From a checkpoint of a small transformer trained on Wikipedia.
Size: width 256, 2 heads of 128, MLP 704 SwiGLU, 13.8M parameters.
Architecture: RMSNorm before each block, rotary positions, no biases in attention or MLP, untied embeddings, capped logits.
Each number is 200 + 40 x the weight over its row's rms, rounded and kept within 0 to 999. Layers, rows and columns count from 0. The size before them is the row's rms in percent of the matrix's.

# layer 5 attention query, 256x256, rms 0.138, rows 145-170, columns 64-127
091,211,78,192,198,164,230,216,186,184,192,187,140,232,166,232,170,198,187,230,184,140,209,236,200,189,208,241,226,247,226,206,209,263,100,217,177,156,241,277,202,241,281,173,193,199,220,228,197,194,178,190,248,172,166,153,195,158,146,201,242,155,261,211,192
106,153,183,190,241,164,202,233,229,233,262,175,296,232,210,219,169,76,189,165,219,145,213,225,171,188,278,238,152,231,190,174,206,316,248,168,152,228,163,181,211,278,193,200,254,274,196,240,214,274,171,173,199,250,170,197,171,196,176,188,201,264,175,219,268
099,179,182,229,229,236,280,231,204,185,208,246,205,124,180,288,203,214,269,201,162,218,177,205,185,241,195,198,179,156,207,246,136,219,183,208,167,212,199,153,201,199,139,264,224,209,148,156,128,231,189,233,126,179,239,167,144,259,170,209,211,189,218,254,201
094,240,242,228,172,236,243,201,205,253,223,200,170,182,171,193,226,168,178,234,232,112,127,219,150,180,168,219,169,206,164,161,258,176,186,208,121,252,225,220,180,223,172,252,192,168,203,156,105,233,242,243,209,167,215,172,239,181,163,160,214,191,172,175,251
106,198,206,205,230,232,180,139,216,223,193,249,190,212,206,83,174,197,211,166,162,262,175,222,225,200,135,265,206,165,203,175,178,216,242,234,156,252,259,112,220,169,161,241,136,156,209,215,194,214,259,277,118,141,155,259,243,227,204,189,234,194,277,169,220
100,170,211,204,189,131,215,204,136,113,223,201,192,104,287,238,154,142,202,236,245,208,201,229,204,188,124,249,245,209,175,253,184,178,234,251,216,221,207,179,167,148,204,138,156,182,197,201,157,223,177,159,211,183,210,182,205,220,250,179,223,173,202,163,237
097,201,273,156,220,184,201,148,206,180,159,241,209,245,172,216,184,171,179,204,200,247,205,15,167,197,166,230,145,162,223,183,217,182,192,186,191,268,206,232,224,184,149,194,216,236,133,195,110,283,104,202,245,177,169,232,217,167,227,170,214,222,176,132,209
095,233,155,90,169,231,218,197,218,260,205,181,162,193,158,198,167,211,213,200,181,168,210,197,263,224,191,200,219,217,212,216,204,246,195,176,198,136,221,231,207,249,228,173,135,296,249,270,96,125,201,222,166,197,249,167,215,212,210,224,205,147,226,233,228
091,210,232,197,217,249,196,134,249,222,233,212,208,222,188,172,168,228,197,185,218,206,268,283,284,181,188,211,254,222,227,171,146,159,184,247,236,279,236,166,191,265,187,228,200,209,108,165,160,184,186,229,230,137,187,187,213,214,222,192,195,172,234,172,236
100,197,290,214,193,240,138,139,100,216,192,220,212,266,192,292,147,186,204,169,155,181,229,184,208,233,211,235,227,226,169,205,216,209,141,204,225,187,208,196,217,218,227,254,179,172,218,184,215,257,222,152,161,192,229,253,210,191,243,208,239,159,176,222,209
106,170,209,224,211,163,217,158,190,232,177,177,294,165,202,152,221,248,263,263,197,182,191,234,139,237,183,167,142,205,180,220,156,247,184,205,178,267,151,206,198,221,196,263,235,181,174,196,229,123,192,191,125,159,229,289,175,175,201,231,217,161,246,242,274
107,208,157,162,226,196,189,227,170,188,135,199,193,158,263,188,166,234,214,219,256,120,209,157,191,175,206,232,176,195,212,244,188,204,200,210,232,236,151,210,183,175,178,120,246,184,190,212,164,202,235,194,147,270,180,194,211,189,164,149,245,201,206,226,148
098,135,201,272,218,288,152,174,192,164,228,237,226,161,169,294,126,235,199,256,216,212,216,195,169,144,211,198,278,291,205,197,123,157,172,156,212,244,235,161,163,255,175,202,186,261,232,246,204,188,290,250,211,201,218,140,199,191,218,183,242,191,221,129,182
087,227,173,241,222,162,196,177,128,153,217,164,176,178,234,206,223,259,253,217,178,131,162,194,235,235,223,157,246,173,210,238,188,200,191,226,185,170,230,230,222,230,247,161,277,155,228,172,181,232,145,197,236,161,248,139,153,220,160,164,254,139,267,202,295
099,245,244,256,162,216,172,155,210,161,259,135,232,215,233,183,217,214,163,202,227,154,172,236,256,233,159,189,258,160,228,253,153,173,159,200,195,231,215,105,183,175,215,197,170,182,160,192,258,220,209,231,296,202,189,232,204,144,122,182,256,273,203,179,180
095,177,198,178,249,182,117,222,197,197,167,271,182,181,197,206,94,191,188,172,199,225,158,224,258,241,219,161,198,168,204,245,128,209,146,254,202,197,194,198,129,174,192,192,189,116,189,194,234,228,233,264,209,208,120,159,150,229,238,208,166,171,135,177,192
106,205,225,202,179,211,198,225,224,174,195,209,223,207,155,288,203,238,165,201,247,162,146,195,168,166,204,230,219,198,234,171,279,268,177,153,212,177,176,199,226,170,249,217,194,233,200,156,220,246,205,154,157,230,269,170,179,216,186,135,277,188,81,182,205
108,258,146,294,187,239,221,147,215,287,223,217,192,229,195,161,218,256,190,243,160,234,250,247,274,114,187,200,233,207,210,304,191,130,149,203,158,169,220,236,201,242,186,160,181,204,219,284,160,234,264,209,276,181,202,148,142,180,130,176,160,231,151,226,175
095,278,144,197,152,180,191,162,209,134,192,194,261,134,264,188,306,222,198,210,207,231,216,171,157,120,201,300,183,208,232,240,188,205,182,188,150,125,195,198,251,210,204,265,195,248,116,207,157,202,277,226,134,213,223,204,215,218,195,206,242,186,207,144,198
086,156,250,239,155,176,204,219,183,200,212,235,191,172,217,196,252,256,192,154,129,206,241,172,178,263,259,169,189,132,201,161,223,214,182,123,243,195,125,158,181,118,158,193,261,131,243,189,207,115,210,177,245,192,238,184,153,209,275,163,182,148,158,210,226
105,198,193,170,173,173,205,157,177,202,177,210,180,177,194,217,252,243,228,181,197,203,193,145,246,164,193,189,243,198,193,168,196,178,170,171,223,177,169,193,218,262,208,185,182,229,271,304,222,191,253,204,229,257,291,193,162,170,184,131,255,199,230,174,127
105,202,168,179,222,280,219,142,202,160,180,192,260,144,214,255,200,213,126,178,248,240,195,214,287,217,202,185,213,225,251,129,179,169,159,233,196,203,216,154,154,171,185,151,118,149,152,133,202,298,278,200,247,145,220,173,168,226,179,212,182,216,290,217,116
101,171,125,207,204,258,204,178,185,124,165,196,174,154,183,270,155,207,139,270,237,140,162,220,177,159,219,247,236,146,207,189,249,185,233,180,232,294,205,175,224,198,185,216,206,168,267,200,251,167,160,279,140,210,171,196,148,200,246,235,188,206,186,198,146
095,263,202,234,174,229,189,126,250,299,231,206,205,229,195,223,225,188,281,202,127,233,182,224,201,222,189,110,211,177,120,117,191,180,182,170,246,183,323,262,168,207,205,187,247,261,180,237,146,235,199,179,230,147,200,174,192,162,217,229,122,272,204,168,225
093,189,229,178,173,207,216,156,263,208,245,229,225,221,244,153,223,165,225,234,233,130,173,216,242,272,216,196,178,135,166,215,201,188,184,216,215,221,163,223,187,203,153,177,179,164,123,187,129,209,206,200,200,140,230,229,208,177,188,197,248,169,206,174,225
102,168,202,165,195,205,214,236,228,234,179,251,182,166,176,204,148,157,178,201,224,191,205,193,218,224,230,234,214,229,184,213,208,184,198,98,232,184,161,191,196,210,230,240,179,249,210,227,197,186,234,198,195,171,195,186,150,198,227,134,192,186,186,245,230
# layer 5 attention key, 256x256, rms 0.141, rows 145-169, columns 64-127
097,199,161,175,253,195,221,203,246,157,243,264,274,184,157,214,280,260,230,174,180,246,255,211,245,117,199,193,215,225,239,216,210,197,228,155,161,131,220,272,159,243,161,225,266,196,196,188,236,205,263,178,232,206,235,227,219,210,256,268,164,288,104,126,128
090,178,255,122,166,143,145,152,283,176,213,217,162,239,192,203,159,189,144,153,147,258,192,230,210,164,187,185,206,116,207,167,231,177,176,207,242,223,181,173,170,212,199,195,139,186,215,190,253,198,278,216,213,174,142,191,169,191,293,145,244,181,116,177,301
096,134,259,231,251,197,229,256,174,177,122,221,227,242,169,222,158,146,166,169,217,232,203,223,198,166,173,207,148,274,169,227,239,166,220,197,186,230,139,195,180,150,222,87,218,194,147,245,210,199,211,222,174,179,129,155,252,206,240,174,218,184,227,129,111
107,116,228,202,185,153,205,214,159,171,205,116,242,144,204,284,163,178,261,170,191,222,196,134,211,63,217,159,170,247,232,218,184,174,167,152,226,221,120,226,128,156,181,134,253,205,173,168,262,165,182,147,187,244,183,157,123,253,212,167,156,209,127,269,188
101,222,132,180,260,142,213,185,167,208,233,187,190,170,210,153,271,192,132,231,194,223,159,168,181,218,210,143,156,211,186,162,176,160,210,122,215,177,194,234,202,204,216,171,179,107,209,218,110,271,220,240,197,177,183,135,145,141,134,225,105,155,164,183,179
101,255,140,213,161,208,187,201,221,164,234,155,129,195,217,213,191,202,206,198,208,176,187,216,206,127,223,214,208,274,202,241,220,168,240,190,149,182,209,181,179,214,276,149,166,146,218,283,210,238,210,161,164,265,185,169,199,212,170,171,282,182,208,242,194
089,141,209,235,191,152,177,209,184,225,293,203,161,162,197,191,141,140,221,216,152,165,239,195,206,145,248,219,139,166,138,235,217,188,163,161,220,191,210,166,189,173,250,184,151,218,193,195,129,183,186,177,153,168,194,221,260,217,185,210,293,175,208,237,224
087,150,185,253,210,173,238,178,199,277,151,185,182,218,211,178,238,203,199,100,226,240,179,194,275,214,158,219,199,186,240,228,142,103,199,222,259,176,216,271,195,247,268,216,168,206,225,170,221,196,193,186,188,204,230,268,115,241,141,179,210,160,156,245,256
101,210,270,121,250,222,184,164,221,201,109,160,200,183,85,197,178,189,142,225,272,218,229,239,206,308,189,189,198,183,170,163,226,265,213,236,265,126,179,169,185,164,192,179,108,245,113,220,213,87,205,153,227,281,211,231,195,188,230,257,174,134,232,213,151
106,194,195,197,82,224,247,136,202,320,237,140,276,181,246,255,202,169,231,201,216,220,225,187,162,177,234,147,253,198,232,127,219,198,173,205,215,188,214,223,233,156,194,222,231,169,242,167,153,210,219,203,230,205,230,189,265,235,173,172,203,148,217,131,210
096,186,209,194,151,123,145,168,161,165,207,276,162,194,132,178,135,248,256,147,266,216,216,217,204,191,183,220,199,185,200,164,202,216,231,219,161,107,216,145,239,185,235,238,189,202,231,173,132,214,219,188,248,269,125,194,162,221,233,221,159,250,191,215,156
108,197,220,126,273,193,261,206,200,175,192,213,54,202,209,173,174,236,168,161,205,217,244,183,175,238,194,179,224,187,164,227,154,183,194,254,165,201,247,263,319,169,204,196,244,170,214,162,167,223,257,192,222,241,132,239,111,197,204,190,191,200,148,185,167
097,199,168,218,266,105,215,250,110,245,160,207,145,271,249,138,148,234,238,185,208,211,203,159,283,191,209,154,196,226,157,287,151,159,213,207,180,305,186,230,270,177,182,217,219,156,143,228,171,215,249,181,250,190,200,178,166,162,229,230,185,139,205,131,120
090,171,227,268,279,188,200,245,230,218,261,199,160,190,284,216,254,209,230,175,142,257,213,219,243,206,166,237,227,199,244,219,187,234,199,214,198,130,165,228,278,139,208,153,182,187,223,215,207,228,204,211,167,203,224,269,127,212,155,254,236,209,106,162,218
102,161,215,226,172,119,237,187,121,226,172,220,232,209,196,202,207,212,231,151,215,175,143,209,173,259,250,187,228,177,206,211,252,191,237,220,244,296,190,231,218,230,226,221,224,206,131,211,294,173,234,164,187,201,204,164,194,227,209,220,141,186,239,227,250
099,251,203,172,153,200,181,225,191,228,173,236,196,167,218,196,179,258,191,222,254,97,199,186,221,255,253,158,279,60,245,218,202,206,226,192,171,127,220,186,240,222,205,240,144,215,209,190,216,215,149,213,237,140,180,259,174,203,237,175,169,256,213,175,154
099,208,246,239,64,206,204,182,163,199,244,234,129,244,189,169,162,145,244,190,163,139,193,130,237,185,213,166,163,232,163,298,112,264,195,178,204,243,224,148,203,186,198,229,282,178,171,175,231,169,187,243,185,194,261,117,209,267,234,159,205,250,136,209,182
092,210,205,167,223,184,207,192,173,182,136,252,217,189,260,227,243,183,210,216,199,109,144,193,230,221,138,242,195,234,193,140,127,170,185,229,152,244,192,219,162,218,214,206,132,188,168,241,233,210,120,231,179,234,186,255,151,170,209,126,241,235,123,219,232
102,162,176,276,161,122,249,207,178,205,208,189,159,288,203,176,152,235,195,144,143,136,160,196,272,103,241,279,158,169,139,200,196,169,177,119,177,322,203,241,231,179,146,211,196,217,124,228,202,189,191,249,234,215,164,213,266,191,128,144,244,176,130,226,204
082,244,161,234,213,163,206,222,194,227,205,219,167,170,219,176,240,129,207,177,151,125,219,314,178,214,129,216,194,169,259,175,158,173,221,192,201,192,204,207,198,172,243,208,158,185,152,256,272,187,209,185,189,224,197,214,150,245,210,208,223,168,232,166,242
103,219,85,240,294,172,216,227,214,210,184,199,104,231,232,230,227,233,197,210,191,238,221,256,225,219,175,152,217,174,209,187,233,165,187,171,158,273,205,101,207,255,132,227,124,237,249,202,216,164,225,189,215,212,260,160,203,198,152,234,226,189,135,245,227
106,256,177,242,167,272,237,270,215,173,187,178,213,251,245,145,186,220,182,294,139,207,242,177,191,107,213,202,177,170,163,270,174,231,169,179,124,207,196,216,204,182,174,196,260,122,184,266,153,202,213,210,192,182,205,225,199,186,276,201,150,260,279,168,177
096,178,186,170,174,238,243,222,229,168,203,180,227,221,154,206,159,244,202,175,200,217,203,198,236,136,197,172,163,166,241,179,170,169,204,228,199,174,237,223,176,238,253,296,178,219,233,253,279,259,225,202,210,141,243,260,235,290,251,176,166,256,162,170,188
099,166,241,217,191,246,175,157,188,226,227,153,139,203,159,179,183,211,173,164,215,198,224,180,161,160,241,177,207,258,189,120,188,162,202,273,260,248,228,136,196,201,194,204,183,239,154,209,169,164,227,184,260,233,277,223,205,226,115,161,140,204,153,209,221
091,243,149,264,159,168,143,253,203,287,206,76,113,174,176,213,173,252,259,215,207,227,277,152,136,236,250,185,232,177,247,121,220,198,175,189,206,152,208,275,164,285,211,242,216,168,266,182,178,177,245,140,149,242,162,212,174,222,182,219,268,187,235,243,178